Each number is 50 + 15 x the weight over its row's rms, rounded and kept within 0 to 99. Layers, rows and columns count from 0. The size before them is the row's rms in percent of the matrix's.

# layer 6 MLP up, 768x192, rms 0.269, rows 45-81, columns 96-191
102:50 62 40 37 61 60 38 24 64 32 44 50 49 35 49 70 54 57 46 43 62 54 58 63 38 41 43 47 41 38 82 73 69 25 55 32 43 30 29 56 51 37 46 74 28 52 46 65 36 74 77 52 47 28 57 63 77 60 41 51 36 32 72 50 58 29 45 36 60 52 35 62 24 53 39 54 59 55 70 56 53 27 76 21 37 47 65 30 46 56 45 52 39 67 86 55
106:61 42 68 52 40 56 54 61 52 71 16 34 82 48 31 46 45 43 43 51 62 43 52 51 50 57 62 65 62 66 56 42 52 56 55 44 31 48 36 69 53 74 59 67 28 64 34 48 11 82 56 68 68 26 66 44 29 62 46 50 36 42 59 78 48 50 53 55 54 31 51 42 28 42 54 38 50 78 46 66 39 43 51 35 50 29 42 47 78 60 48 53 08 73 43 66
104:29 31 60 35 50 63 40 23 68 17 63 55 42 42 59 44 56 61 26 25 39 39 30 73 53 44 50 27 54 47 31 66 49 57 75 36 60 51 60 54 35 72 64 65 40 66 32 41 59 54 33 11 44 34 63 87 62 37 72 60 27 62 43 60 65 55 63 34 62 42 68 57 67 58 56 65 48 40 29 54 49 67 68 61 49 62 50 65 34 39 63 20 45 54 26 60
107:51 53 46 68 39 42 06 56 71 84 44 27 45 64 60 65 32 50 62 44 45 35 76 55 42 69 61 47 34 44 45 53 54 55 39 50 80 22 46 54 58 36 40 53 26 51 41 34 31 75 45 31 31 50 42 62 58 38 60 59 41 61 40 67 38 76 57 36 33 50 49 38 47 60 74 54 46 34 33 51 52 36 43 84 46 50 19 47 64 38 64 58 43 81 88 50
115:46 21 51 31 36 45 55 42 43 60 25 47 60 50 44 44 59 59 51 43 52 64 40 81 47 65 64 66 37 74 47 46 37 60 69 54 55 61 48 50 63 78 64 60 80 57 44 42 53 43 34 49 36 33 20 40 51 41 43 78 59 82 58 51 85 43 59 48 58 34 34 22 37 43 54 47 44 46 53 43 62 78 33 56 66 47 47 43 77 27 34 31 33 43 64 41
103:68 47 67 41 81 22 43 61 47 43 43 86 25 65 41 33 67 35 52 71 35 83 44 70 51 40 32 84 35 55 38 67 51 49 48 42 26 57 45 48 44 54 39 47 64 61 37 73 47 95 55 42 43 41 62 66 59 46 40 67 60 42 45 62 41 42 31 70 63 40 49 60 34 49 58 44 64 60 62 84 38 33 52 26 45 44 41 64 63 82 59 54 61 25 30 48
090:54 48 54 56 53 67 52 48 62 41 38 58 37 58 68 49 72 52 60 62 58 57 68 64 63 62 41 59 46 32 45 53 31 49 62 54 35 40 22 63 51 47 16 53 25 76 28 63 43 36 62 38 42 62 55 54 42 25 17 53 84 60 43 52 43 42 32 62 36 33 36 43 59 46 68 50 50 44 63 33 63 44 68 30 50 73 84 44 52 78 51 32 80 46 49 37
101:47 35 28 63 59 18 70 33 35 57 48 54 80 30 34 50 65 50 65 50 43 73 32 74 61 48 31 34 51 67 63 26 47 25 56 34 33 76 39 71 68 39 49 38 58 36 49 58 35 80 47 29 54 46 73 56 47 38 52 46 75 44 49 53 20 56 29 69 64 65 56 43 32 38 28 77 65 62 40 32 58 67 71 62 47 49 61 42 58 48 59 10 33 60 72 60
083:19 62 25 41 37 76 47 53 53 47 52 61 49 90 45 39 64 69 61 67 52 45 64 35 72 55 22 31 63 60 38 55 58 45 56 59 62 46 60 42 80 52 40 54 44 35 48 54 63 16 60 47 63 45 63 70 54 42 49 59 35 40 34 52 47 33 82 65 84 81 43 48 43 57 58 57 57 58 54 43 17 65 23 55 34 42 47 27 69 58 30 62 13 42 62 34
101:44 68 56 60 55 52 52 19 65 60 52 26 54 54 40 20 29 70 38 74 47 52 70 50 60 72 53 29 19 56 62 10 54 36 35 53 56 55 33 67 36 37 23 72 30 63 69 16 45 58 47 37 44 48 72 38 62 51 48 51 32 68 52 44 51 85 45 77 73 48 61 46 39 50 58 49 31 55 59 28 52 41 47 27 64 44 46 47 45 53 75 59 55 53 53 73
095:48 48 74 68 70 37 72 47 76 47 90 65 14 62 46 45 22 52 39 56 32 60 67 48 45 44 39 63 19 56 82 34 57 44 56 52 40 36 44 41 65 36 27 66 64 45 44 37 53 42 71 34 26 41 51 82 44 68 67 57 46 76 65 60 69 52 30 57 56 49 54 23 41 51 60 89 47 53 75 61 76 49 64 79 67 28 58 54 26 45 64 37 44 37 58 44
095:49 45 45 23 53 57 35 60 41 48 69 43 66 53 21 44 51 45 54 61 56 66 74 75 39 44 66 54 55 51 45 42 66 35 75 57 44 44 69 20 50 39 45 47 61 48 53 80 53 62 59 20 40 30 34 65 57 37 39 75 83 18 39 60 28 67 52 51 66 36 55 50 30 82 75 56 34 38 53 39 38 52 59 71 57 57 39 11 42 41 48 43 37 22 68 65
103:64 58 51 49 27 61 23 61 35 26 34 52 16 36 37 69 51 87 79 70 42 41 63 18 14 39 31 47 71 54 55 58 59 67 71 16 43 23 63 29 49 39 51 74 35 55 31 48 57 56 35 67 34 70 59 38 67 60 42 53 39 45 60 40 77 66 33 50 66 25 35 60 68 84 41 73 53 36 33 36 47 62 48 64 42 48 28 66 27 46 43 30 61 57 69 60
097:45 61 57 40 76 54 54 57 39 67 47 24 35 52 56 57 11 53 49 58 53 59 34 53 74 52 53 47 48 35 68 65 34 64 57 52 80 69 51 60 69 60 55 24 53 61 50 34 47 32 76 57 30 26 51 36 40 56 44 70 60 59 35 72 67 57 43 50 72 34 47 42 58 51 60 45 51 60 46 52 31 48 50 59 51 36 30 66 38 18 50 42 46 59 42 36
101:31 53 69 47 25 61 21 64 24 50 28 63 74 67 78 69 61 62 56 15 45 20 45 50 66 45 46 36 34 59 47 58 38 35 20 42 52 60 48 75 34 48 37 76 70 58 44 61 32 52 28 25 34 45 47 31 66 65 57 46 67 34 30 57 70 69 55 41 61 29 34 62 56 40 61 69 46 54 46 55 48 43 51 79 37 48 61 61 39 37 25 71 38 80 34 60
099:32 67 59 57 36 53 49 65 46 52 55 25 69 32 69 24 61 66 60 48 39 50 32 53 28 78 39 52 65 51 55 56 51 45 52 32 43 46 49 62 32 45 64 47 38 36 18 39 58 37 14 55 68 26 94 42 76 40 46 60 45 41 72 60 78 36 37 56 08 34 30 34 63 40 35 65 76 42 56 46 64 28 44 35 68 77 56 83 44 46 63 62 55 49 37 57
093:49 59 48 62 77 16 51 64 63 49 80 41 67 22 49 44 46 51 41 31 59 50 56 42 58 35 55 52 54 51 37 32 68 53 46 69 73 41 60 55 43 56 44 76 39 42 56 38 44 62 44 48 76 63 52 57 69 39 62 57 52 45 12 55 26 48 32 72 45 58 40 76 28 65 58 32 66 48 39 66 47 36 58 31 51 29 57 34 57 68 52 79 51 60 81 46
114:58 70 51 63 38 81 48 58 52 55 43 54 42 69 87 55 33 57 53 59 60 25 62 56 67 38 65 44 54 42 35 78 37 64 42 18 48 39 75 55 57 35 54 28 15 44 71 50 40 42 65 22 65 41 33 35 44 50 20 42 61 53 78 55 66 47 50 46 43 57 53 54 24 51 49 45 63 47 61 39 50 53 29 18 41 57 35 72 52 50 70 51 50 23 72 44
104:84 63 41 35 21 43 25 89 51 71 19 47 63 70 41 45 55 62 68 64 34 30 41 45 44 37 30 38 52 62 51 40 32 76 49 51 37 07 49 68 35 49 40 51 63 44 49 48 67 64 29 52 37 42 55 35 36 70 60 59 71 52 66 58 41 35 64 53 34 57 56 62 55 43 66 44 36 61 70 47 57 71 63 60 56 74 31 45 64 46 76 28 98 49 42 74
107:61 56 83 27 39 47 56 41 79 57 48 37 29 61 75 47 42 60 47 71 60 46 73 45 55 45 99 34 61 49 71 44 26 68 77 38 53 60 52 50 49 56 58 69 36 35 39 26 48 40 35 52 63 42 59 52 35 59 58 59 50 62 61 60 34 40 58 56 66 39 56 56 39 43 39 47 29 38 55 47 35 50 52 49 46 36 33 35 53 47 55 62 27 70 61 69
105:58 51 45 31 33 40 46 97 46 09 48 57 77 63 49 58 66 47 41 31 46 47 68 57 43 37 29 24 24 61 18 63 36 60 47 51 63 54 49 56 41 57 33 48 46 55 49 52 56 37 16 28 34 35 31 41 71 56 59 46 56 46 29 37 79 37 62 54 63 48 78 40 55 36 55 60 50 35 39 75 42 31 65 48 45 32 57 60 67 43 50 77 66 77 47 38
101:75 60 55 42 65 49 52 70 52 51 57 53 76 51 19 44 12 69 36 49 43 72 52 33 37 73 59 72 31 43 60 40 33 65 29 58 22 49 54 60 80 66 39 43 53 56 69 73 57 55 53 41 60 48 51 49 50 56 48 51 40 55 77 72 52 64 72 49 59 43 22 71 27 32 44 33 57 49 43 41 45 32 24 50 59 50 55 65 52 44 52 77 54 34 56 61
100:66 59 52 47 25 41 45 58 81 41 52 31 20 61 49 27 20 42 44 65 62 56 26 59 47 54 58 39 59 51 61 55 42 41 64 23 32 47 66 71 53 66 62 32 45 58 51 61 63 68 57 48 57 64 63 49 29 35 38 44 63 56 52 57 33 86 34 61 49 52 53 47 66 33 44 52 58 69 47 66 39 58 43 49 64 55 59 63 45 47 62 32 61 27 63 50
100:62 49 64 71 33 39 62 37 67 50 77 50 65 48 38 30 30 55 62 69 76 41 57 46 78 13 83 39 10 54 25 49 60 53 22 23 46 65 43 51 46 68 75 61 42 58 50 75 57 57 52 29 34 42 52 64 49 48 45 48 46 59 36 46 49 51 47 55 57 41 29 72 45 53 28 55 51 61 41 32 52 68 25 50 48 45 58 37 51 51 32 50 80 50 45 74
100:54 73 71 54 43 37 34 32 36 72 47 46 47 50 54 85 45 21 48 54 52 83 70 20 52 41 71 49 34 67 79 53 16 59 42 28 26 84 27 72 77 23 44 29 45 53 59 74 56 26 46 36 58 60 49 65 61 53 65 63 48 55 48 38 43 58 40 28 69 55 55 53 22 49 64 53 41 68 35 64 67 68 55 24 40 40 40 14 58 58 68 67 46 34 45 61
076:64 39 53 65 62 66 51 67 54 56 73 79 38 63 57 31 46 30 48 65 48 27 27 62 47 73 65 63 47 68 46 20 34 57 46 37 38 32 47 35 63 50 51 71 31 72 57 49 51 47 61 65 26 55 51 51 57 67 46 17 39 54 68 43 30 81 72 37 29 68 52 62 48 76 46 47 93 37 63 68 72 35 54 50 46 69 73 61 38 60 47 25 47 62 59 35
091:86 66 31 38 42 55 37 53 57 54 43 52 56 47 34 49 44 42 49 71 47 52 31 32 59 32 56 48 61 59 52 55 69 47 33 37 57 51 49 57 44 52 72 46 72 53 43 55 69 52 50 55 46 55 53 35 45 62 65 46 30 39 56 66 32 34 50 74 39 60 62 46 39 37 47 84 44 35 72 56 38 53 40 68 41 31 75 55 37 84 40 72 70 80 40 59
090:37 42 54 54 45 40 49 64 70 22 52 62 65 53 32 42 50 31 80 53 46 40 33 71 47 58 66 35 48 38 31 66 44 46 37 64 44 49 39 32 50 48 38 32 53 59 53 54 78 53 41 43 58 23 40 53 80 52 46 77 52 59 81 36 00 46 49 37 53 42 54 52 37 36 40 87 46 28 81 71 45 60 65 64 57 49 49 52 48 32 41 40 56 70 59 43
098:62 36 41 42 38 45 41 99 56 42 34 54 89 44 50 65 43 44 26 42 39 60 54 50 55 70 43 21 59 29 44 43 35 52 70 42 34 77 59 69 48 65 45 48 45 61 42 54 37 48 65 30 76 43 22 59 69 39 57 53 44 39 56 58 46 46 50 34 67 42 47 75 51 61 69 40 55 59 40 42 38 30 65 41 38 63 33 71 41 61 28 31 44 58 83 46
107:60 53 61 57 49 56 69 63 38 65 46 64 70 36 51 71 39 52 17 64 52 66 32 73 57 63 42 43 41 65 67 48 84 52 57 43 59 79 35 67 51 69 38 35 27 29 52 82 70 48 38 73 24 43 75 55 54 69 61 46 30 39 28 46 58 55 65 26 52 25 41 41 43 46 48 42 36 77 99 54 51 56 50 25 29 43 73 31 39 57 70 14 55 47 23 50
101:50 50 46 49 43 49 40 45 43 49 59 79 36 53 46 52 34 44 33 71 52 79 53 63 46 38 46 61 40 49 59 40 32 54 23 31 65 51 57 33 46 49 44 50 25 37 42 54 29 50 54 51 39 43 54 65 62 49 50 53 42 35 60 37 52 38 29 37 56 50 25 53 31 91 40 41 74 72 42 69 52 43 57 50 55 73 47 40 64 60 30 45 62 77 30 52
100:55 36 67 52 31 43 61 51 50 42 42 35 44 73 39 91 62 45 67 38 51 72 46 37 50 52 48 47 36 79 31 58 30 53 48 44 40 64 69 42 61 55 33 54 31 43 64 67 38 54 69 61 54 68 35 64 18 33 96 61 52 57 46 40 71 55 45 38 68 44 20 42 52 50 72 61 34 37 38 48 32 37 40 46 98 50 73 33 60 59 40 64 51 63 46 36
090:71 44 73 25 74 38 54 50 36 63 65 55 65 52 45 47 27 61 45 27 63 58 63 49 46 37 21 23 24 54 80 37 36 53 46 21 53 41 49 78 42 31 39 49 31 54 73 24 75 30 36 61 44 52 62 49 56 84 37 62 36 37 44 64 61 36 61 73 67 46 19 41 51 51 49 33 31 60 42 49 35 52 63 52 60 57 53 44 77 60 36 25 59 37 66 48
095:39 62 56 60 62 60 64 46 34 44 61 45 80 51 55 26 20 56 33 45 59 54 63 17 31 41 58 54 47 71 53 65 39 43 68 45 83 30 64 52 56 44 20 47 42 13 38 44 28 76 51 49 66 64 40 58 22 68 67 78 72 61 54 38 29 55 85 51 71 42 41 50 41 06 22 55 36 42 61 40 43 53 44 23 42 31 56 40 44 38 51 32 45 14 58 71
099:35 55 59 51 52 47 50 40 23 68 45 33 65 54 55 35 70 75 44 35 42 51 59 99 53 34 38 47 42 82 57 61 64 52 78 63 37 43 62 67 61 31 38 43 58 54 49 72 57 35 64 42 53 30 41 52 44 89 56 56 61 41 25 37 80 57 52 59 53 28 66 30 44 53 53 35 60 47 36 46 45 34 40 50 46 12 20 60 40 49 49 50 30 59 57 51
105:72 42 42 35 16 42 75 38 72 31 40 39 48 37 32 39 60 65 59 29 39 65 51 44 42 66 44 67 25 67 54 60 82 66 36 57 68 50 46 46 51 29 65 56 22 72 29 43 46 87 29 53 13 20 61 52 71 50 35 37 33 45 61 64 42 40 27 49 64 54 40 45 58 36 40 29 42 44 51 58 62 63 37 51 73 45 64 73 42 54 48 34 83 62 44 63
096:41 32 58 12 44 71 69 64 47 55 51 29 65 41 39 43 56 51 52 42 44 27 64 50 66 31 53 49 59 59 81 49 38 60 37 56 37 46 51 56 35 70 42 54 68 28 46 41 46 61 54 54 79 61 29 40 62 35 44 51 68 79 62 42 19 57 55 43 59 72 52 42 62 73 28 47 52 25 76 48 76 64 49 69 57 53 53 46 51 56 62 55 59 60 57 56
# layer 6 MLP down (transposed), 768x192, rms 0.133, rows 45-80, columns 96-191
101:61 53 47 26 61 63 44 40 40 42 52 36 26 59 64 48 41 33 54 50 25 76 67 68 60 53 41 43 41 71 28 38 67 56 64 64 46 54 47 37 49 61 32 44 65 41 74 63 55 51 52 57 48 61 49 72 26 59 33 54 67 51 41 34 46 24 61 55 59 50 87 54 86 57 40 32 63 37 63 68 46 42 47 21 21 48 35 62 58 41 52 73 56 63 65 36
109:53 71 42 27 53 55 56 48 54 45 84 17 51 48 68 37 65 20 48 41 59 59 54 65 79 31 66 83 54 68 40 45 53 26 57 68 65 44 43 47 28 56 86 52 63 73 59 86 56 61 65 32 66 70 45 35 51 39 38 38 74 50 43 54 47 40 38 42 47 42 67 50 43 57 54 56 51 54 42 39 49 49 78 45 38 35 54 39 66 41 53 31 25 41 66 47
098:93 35 46 36 38 59 46 53 63 46 66 49 45 67 61 48 65 48 78 55 44 30 68 77 43 47 65 50 46 47 44 48 64 26 68 84 76 12 50 62 63 37 51 42 32 50 47 69 36 29 50 41 73 84 84 13 54 54 36 35 55 49 55 48 48 18 56 42 51 49 71 43 45 56 46 66 50 45 57 42 55 46 49 24 80 81 50 62 32 36 46 57 52 37 70 50
104:43 99 59 87 44 63 30 81 51 91 37 42 53 64 41 65 27 68 50 61 37 58 41 56 65 30 57 74 16 15 53 45 63 61 30 38 45 48 55 56 37 28 46 40 37 52 75 63 40 54 42 27 55 55 37 40 64 14 20 60 64 44 24 28 44 31 53 64 68 47 54 70 53 46 46 51 59 35 59 41 51 40 56 82 66 47 44 69 42 43 66 60 44 63 45 41
116:42 61 45 55 12 78 30 43 46 56 50 50 19 48 67 77 48 22 59 36 65 38 52 53 53 82 39 54 80 53 56 54 44 58 65 43 64 60 48 48 73 56 43 51 41 55 39 64 22 43 68 56 47 66 42 54 59 41 48 66 65 45 56 59 38 33 75 61 39 74 46 63 57 34 70 18 60 55 45 54 40 39 45 17 76 56 80 29 39 48 69 63 45 36 55 47
098:53 51 34 38 66 51 63 35 29 57 42 39 20 52 67 60 40 35 44 67 40 63 28 36 50 50 44 52 54 53 67 43 21 41 64 58 39 92 46 29 34 53 42 59 89 39 44 56 50 51 39 33 63 43 28 48 54 55 71 48 67 31 47 50 34 27 55 23 56 39 41 22 44 30 77 57 54 66 64 39 87 44 57 06 47 71 32 79 63 57 51 69 44 41 34 62
090:46 31 47 52 53 63 50 50 17 44 21 37 55 30 61 19 44 38 58 30 47 69 55 46 70 40 67 55 57 36 61 44 59 77 38 57 51 62 48 40 46 64 60 58 58 44 65 55 40 58 78 53 34 45 36 89 40 58 58 23 18 43 65 47 35 32 65 62 56 57 32 40 58 33 40 65 32 34 33 44 57 59 53 83 09 57 47 32 53 44 45 60 67 69 50 58
101:24 55 63 63 50 40 96 77 81 61 51 53 66 64 26 40 63 47 36 37 64 62 56 42 73 40 41 55 51 36 58 66 49 55 52 44 47 40 47 47 60 54 58 57 58 53 29 62 32 55 57 55 51 81 26 51 63 44 61 24 69 46 62 45 29 66 48 45 61 33 80 47 35 36 32 38 56 48 25 58 65 31 42 69 49 15 60 41 27 04 30 22 37 61 45 73
071:74 48 19 36 73 58 81 11 42 53 51 58 28 30 69 43 45 33 51 42 39 51 42 57 58 68 32 11 41 44 32 55 35 51 33 37 52 34 56 82 42 55 69 55 68 62 56 61 64 56 37 36 42 61 56 36 33 72 68 47 32 49 55 53 58 51 25 53 37 29 48 76 67 32 38 35 69 41 38 47 47 57 82 65 62 63 24 71 34 58 38 36 72 57 33 52
097:76 28 44 42 59 42 57 55 49 56 73 43 35 45 76 29 25 80 56 32 67 50 50 50 38 54 44 53 56 59 68 61 50 25 46 39 23 76 57 47 41 32 34 67 43 57 36 54 59 65 44 44 64 50 54 63 56 54 49 46 41 52 27 45 44 72 71 73 51 58 41 39 53 70 53 49 52 79 78 52 29 52 75 52 33 41 59 56 40 75 86 35 70 31 43 64
095:50 46 66 58 56 56 50 39 31 55 60 25 41 49 48 32 63 50 45 24 46 52 57 49 32 69 67 20 59 64 65 58 77 38 55 26 59 65 24 70 50 34 43 50 84 52 54 44 32 46 57 57 45 74 45 43 48 67 52 63 52 47 39 14 48 74 61 44 45 40 52 54 46 27 58 70 62 44 75 23 41 42 47 63 59 47 42 39 50 68 52 56 38 65 29 58
093:41 33 34 69 57 71 76 58 59 49 55 77 23 57 34 62 46 49 22 38 42 30 25 42 37 62 42 50 28 89 54 53 55 16 55 41 89 15 67 73 44 53 50 87 54 75 58 37 65 53 76 52 50 51 38 32 54 63 41 66 38 44 48 64 38 32 37 40 78 66 55 56 48 59 40 40 22 40 46 44 66 45 60 51 35 38 53 72 64 36 61 56 53 37 47 49
101:67 40 35 73 54 36 30 39 56 31 78 38 35 23 22 21 83 46 32 80 44 26 55 47 47 42 60 54 56 59 31 72 63 48 56 50 60 73 47 23 60 45 40 36 47 51 53 49 60 55 47 69 66 44 53 62 71 41 49 42 74 44 72 69 53 35 39 35 60 36 63 82 12 64 70 52 74 43 84 67 46 42 52 54 45 54 48 52 50 53 45 55 45 61 79 64
093:58 53 29 40 55 67 48 64 50 28 44 38 33 44 54 41 37 45 22 41 62 63 57 52 59 44 49 43 35 48 42 68 68 51 30 32 52 36 89 68 43 38 26 52 11 68 40 76 65 74 46 50 42 52 59 40 50 63 38 53 54 41 02 51 45 34 17 58 79 61 60 64 47 58 32 18 68 47 39 47 50 28 65 71 39 39 38 71 33 36 59 32 22 38 58 45
092:43 68 64 71 68 67 45 79 40 53 39 52 38 36 37 48 64 16 44 88 60 30 53 63 38 46 55 51 63 41 44 49 47 36 48 18 60 51 46 42 13 60 49 38 47 52 37 57 37 51 67 75 68 42 35 42 68 58 38 42 42 32 54 76 56 68 49 48 54 69 56 55 53 14 36 44 72 64 47 39 29 37 45 37 48 46 24 55 42 56 46 76 41 40 52 49
090:55 69 46 47 49 59 50 51 57 54 61 66 50 70 48 36 33 51 59 36 58 54 42 72 67 52 55 30 53 60 37 22 68 64 84 49 52 18 59 52 40 51 36 36 56 43 32 39 57 78 52 67 54 37 21 41 56 57 50 58 62 39 65 49 60 56 53 66 69 52 21 36 57 30 47 74 44 42 47 48 74 73 36 44 55 28 34 35 70 58 37 58 37 28 58 58
098:37 38 40 44 65 58 30 42 45 51 29 79 60 73 44 55 34 41 46 45 55 29 72 63 39 71 58 47 47 40 39 59 17 76 46 34 26 54 48 39 35 41 53 29 39 35 63 17 39 50 50 67 62 36 49 51 59 41 08 42 49 99 94 55 35 66 50 54 49 41 54 35 61 35 56 57 57 66 43 44 48 48 55 55 54 72 39 65 74 44 54 26 63 47 45 09
123:67 74 60 45 53 45 39 49 40 47 53 65 38 30 63 53 33 74 34 42 63 41 58 20 52 33 68 37 43 57 45 94 50 40 54 63 61 45 83 80 56 49 63 34 55 59 68 58 62 51 68 45 46 41 47 51 48 66 63 29 63 27 15 56 48 36 56 29 49 63 42 66 43 53 56 69 41 39 67 74 44 55 26 47 58 76 43 60 52 55 70 57 57 56 55 65
103:74 59 30 27 28 65 26 56 65 28 54 51 22 78 40 66 54 41 72 58 67 54 53 45 53 38 56 12 43 44 41 38 45 41 63 40 31 47 78 40 72 72 63 57 48 60 55 54 67 55 34 72 49 41 40 58 48 49 36 54 46 48 75 38 68 55 48 27 47 72 37 35 27 57 34 57 50 49 65 64 50 66 70 24 49 33 32 46 42 73 60 60 62 45 25 79
114:35 57 62 66 55 60 51 49 60 51 30 39 43 60 40 41 67 49 67 53 53 46 64 38 40 29 22 61 69 34 31 47 42 50 49 52 55 45 50 49 49 44 48 48 26 77 56 42 49 34 58 65 42 57 49 55 34 54 50 54 49 62 40 53 52 62 45 56 49 55 69 71 68 68 32 77 44 47 65 20 60 52 55 51 71 50 49 52 45 31 39 44 61 42 36 27
112:68 59 70 60 17 26 45 72 62 25 50 43 66 59 46 70 43 50 63 71 23 55 32 46 53 47 27 44 39 24 45 54 42 33 49 51 42 45 46 50 39 82 54 35 54 42 55 38 23 49 52 63 26 57 56 83 61 48 66 44 27 70 45 50 55 61 29 59 47 66 50 51 70 29 51 44 71 29 40 61 55 50 52 59 51 43 37 47 43 47 43 42 66 69 67 44
106:55 31 59 25 20 25 45 46 42 50 45 45 46 47 77 21 63 19 62 68 47 52 37 72 49 47 69 49 25 47 23 47 53 59 44 47 34 44 59 52 70 48 66 79 67 38 45 48 34 72 41 74 55 59 76 52 31 54 49 63 41 38 62 71 81 25 24 49 52 44 65 57 64 45 52 42 49 68 30 29 48 44 73 27 34 40 46 56 42 72 63 36 60 43 30 52
097:63 47 41 62 61 38 47 58 53 65 28 72 58 33 59 55 60 62 22 45 82 38 59 41 37 61 44 54 74 44 26 41 47 63 34 60 61 44 24 54 79 73 60 59 49 53 35 47 77 68 45 68 46 47 68 19 42 60 53 42 41 60 38 68 69 73 31 13 53 71 33 64 67 41 48 72 38 66 25 08 46 55 41 47 64 27 41 44 56 73 27 42 61 49 48 24
097:41 59 26 74 67 21 40 48 69 55 74 40 48 35 69 57 36 50 55 49 46 41 80 58 37 59 62 41 56 45 38 38 49 36 45 52 45 64 55 36 53 42 75 16 40 60 45 52 56 71 46 56 76 32 61 32 55 63 65 53 54 25 42 40 14 38 42 48 48 52 57 76 18 58 59 84 57 18 37 39 64 57 73 48 54 28 34 71 34 39 31 50 32 46 22 41
100:38 47 51 46 43 43 46 66 76 54 62 63 58 63 45 90 54 42 46 21 40 59 46 48 46 28 43 42 66 30 48 48 71 56 30 24 64 69 84 27 32 33 62 53 77 66 52 39 45 58 39 47 27 48 58 64 45 31 38 69 68 56 38 34 49 35 44 55 70 58 56 48 55 53 30 66 35 69 45 65 65 62 31 62 55 40 45 74 46 87 37 55 61 59 48 69
068:20 51 30 40 44 53 47 24 37 26 45 34 81 60 10 55 51 51 41 54 31 77 70 68 37 66 37 53 44 73 28 65 48 53 47 61 22 61 58 75 59 53 37 59 57 28 51 66 43 53 57 48 41 65 77 60 43 34 37 86 64 72 45 32 54 47 34 44 49 24 45 36 70 67 61 46 25 32 34 47 17 54 43 70 53 51 74 22 38 54 55 48 52 50 59 63
084:30 38 40 49 52 61 55 50 56 40 51 52 28 53 49 68 49 90 53 35 71 47 51 58 57 60 42 64 47 57 51 81 12 45 60 68 40 56 63 29 66 48 54 73 22 56 67 44 39 29 61 81 44 62 53 55 52 34 73 51 42 40 49 29 71 40 27 42 68 28 46 39 64 40 35 54 61 78 46 59 51 42 67 20 59 37 71 54 58 29 51 48 62 48 46 46
084:37 48 25 61 31 73 42 33 60 47 43 76 20 38 27 55 37 66 46 49 71 60 45 50 37 43 32 54 66 39 56 31 50 85 38 34 47 15 54 58 52 35 63 37 73 24 62 52 52 33 46 43 41 81 76 25 61 55 27 28 59 61 65 49 59 30 25 50 76 23 11 60 43 34 40 74 42 58 48 46 51 64 54 59 46 64 31 73 42 50 40 36 43 46 55 50
102:79 56 60 57 37 41 47 12 49 34 58 76 60 70 43 40 51 52 47 50 46 51 75 59 86 74 63 56 61 07 51 41 55 65 46 72 57 50 68 42 68 44 54 50 76 33 38 39 58 60 60 56 39 33 44 51 53 58 92 53 47 48 42 54 30 30 36 35 36 69 53 78 42 38 54 55 51 58 48 38 32 70 59 48 58 30 54 54 81 58 67 54 45 36 67 57
102:43 28 00 58 60 63 41 56 40 43 39 83 48 25 73 56 30 41 58 65 33 77 47 45 59 37 31 43 39 53 43 43 54 72 65 70 58 57 40 27 46 54 47 61 73 44 39 42 60 65 33 88 66 54 47 59 54 74 27 57 43 34 71 52 72 34 78 32 53 47 36 45 47 35 63 48 68 26 60 62 32 44 61 41 42 29 68 61 45 42 70 32 49 59 52 43
087:43 55 30 39 59 45 62 12 59 42 47 77 41 42 54 51 44 50 44 40 77 67 64 45 11 35 64 70 51 70 62 43 57 31 69 40 88 70 50 58 53 64 49 42 74 54 36 41 63 50 46 75 55 61 64 52 22 54 26 41 57 46 31 34 33 32 14 42 53 59 73 36 62 56 25 41 45 43 49 61 62 39 69 29 59 60 24 51 58 65 56 38 37 33 43 38
102:27 54 54 29 46 47 65 39 60 48 38 79 53 48 41 55 62 46 74 30 62 73 57 53 60 55 49 48 57 39 51 44 52 52 31 51 95 35 61 40 71 24 88 44 54 52 53 64 14 56 48 40 39 66 67 21 41 51 30 50 74 68 70 57 69 34 10 64 53 72 41 68 55 25 31 58 52 65 37 29 60 43 26 81 45 40 38 48 62 49 29 23 61 35 32 20
080:47 32 39 66 60 58 53 26 43 42 34 50 73 20 66 59 80 45 34 56 68 69 50 53 38 81 71 63 69 66 54 55 31 31 51 47 52 57 56 36 45 64 40 35 55 44 41 66 22 52 85 42 44 55 56 21 62 33 44 71 21 71 37 26 37 45 21 57 56 67 39 63 54 53 35 57 45 62 83 53 36 54 49 87 59 64 34 73 54 52 51 63 75 49 55 48
091:67 49 30 73 67 54 40 51 73 38 32 12 40 50 48 84 11 57 49 47 45 28 45 59 29 38 59 44 47 50 33 52 43 32 30 45 49 57 31 36 50 29 30 51 55 45 52 72 52 56 63 61 45 46 48 34 45 37 50 26 65 43 29 21 62 67 31 32 44 60 51 75 69 43 68 43 76 50 37 75 54 64 66 67 62 56 30 44 59 74 54 62 59 67 34 37
098:48 76 45 30 45 61 72 54 69 57 76 61 63 39 42 74 15 53 43 50 41 66 43 40 71 51 83 46 32 54 29 20 59 40 53 34 58 50 73 37 46 74 50 63 45 63 56 37 30 48 37 45 39 47 45 19 50 25 54 46 35 51 52 57 45 78 32 52 37 64 50 48 41 44 58 38 40 23 51 63 60 69 25 72 66 55 41 49 63 51 62 45 54 32 57 50
105:55 55 36 55 58 53 43 31 34 46 33 55 57 46 52 56 21 27 53 50 59 36 60 40 57 38 49 35 46 56 34 59 37 37 28 45 17 54 57 50 34 55 65 56 57 44 46 78 55 29 54 39 44 44 51 67 20 60 50 28 52 34 70 25 48 52 14 63 58 55 54 45 59 48 62 83 67 17 32 49 61 34 46 35 66 62 59 45 50 41 55 66 42 48 64 55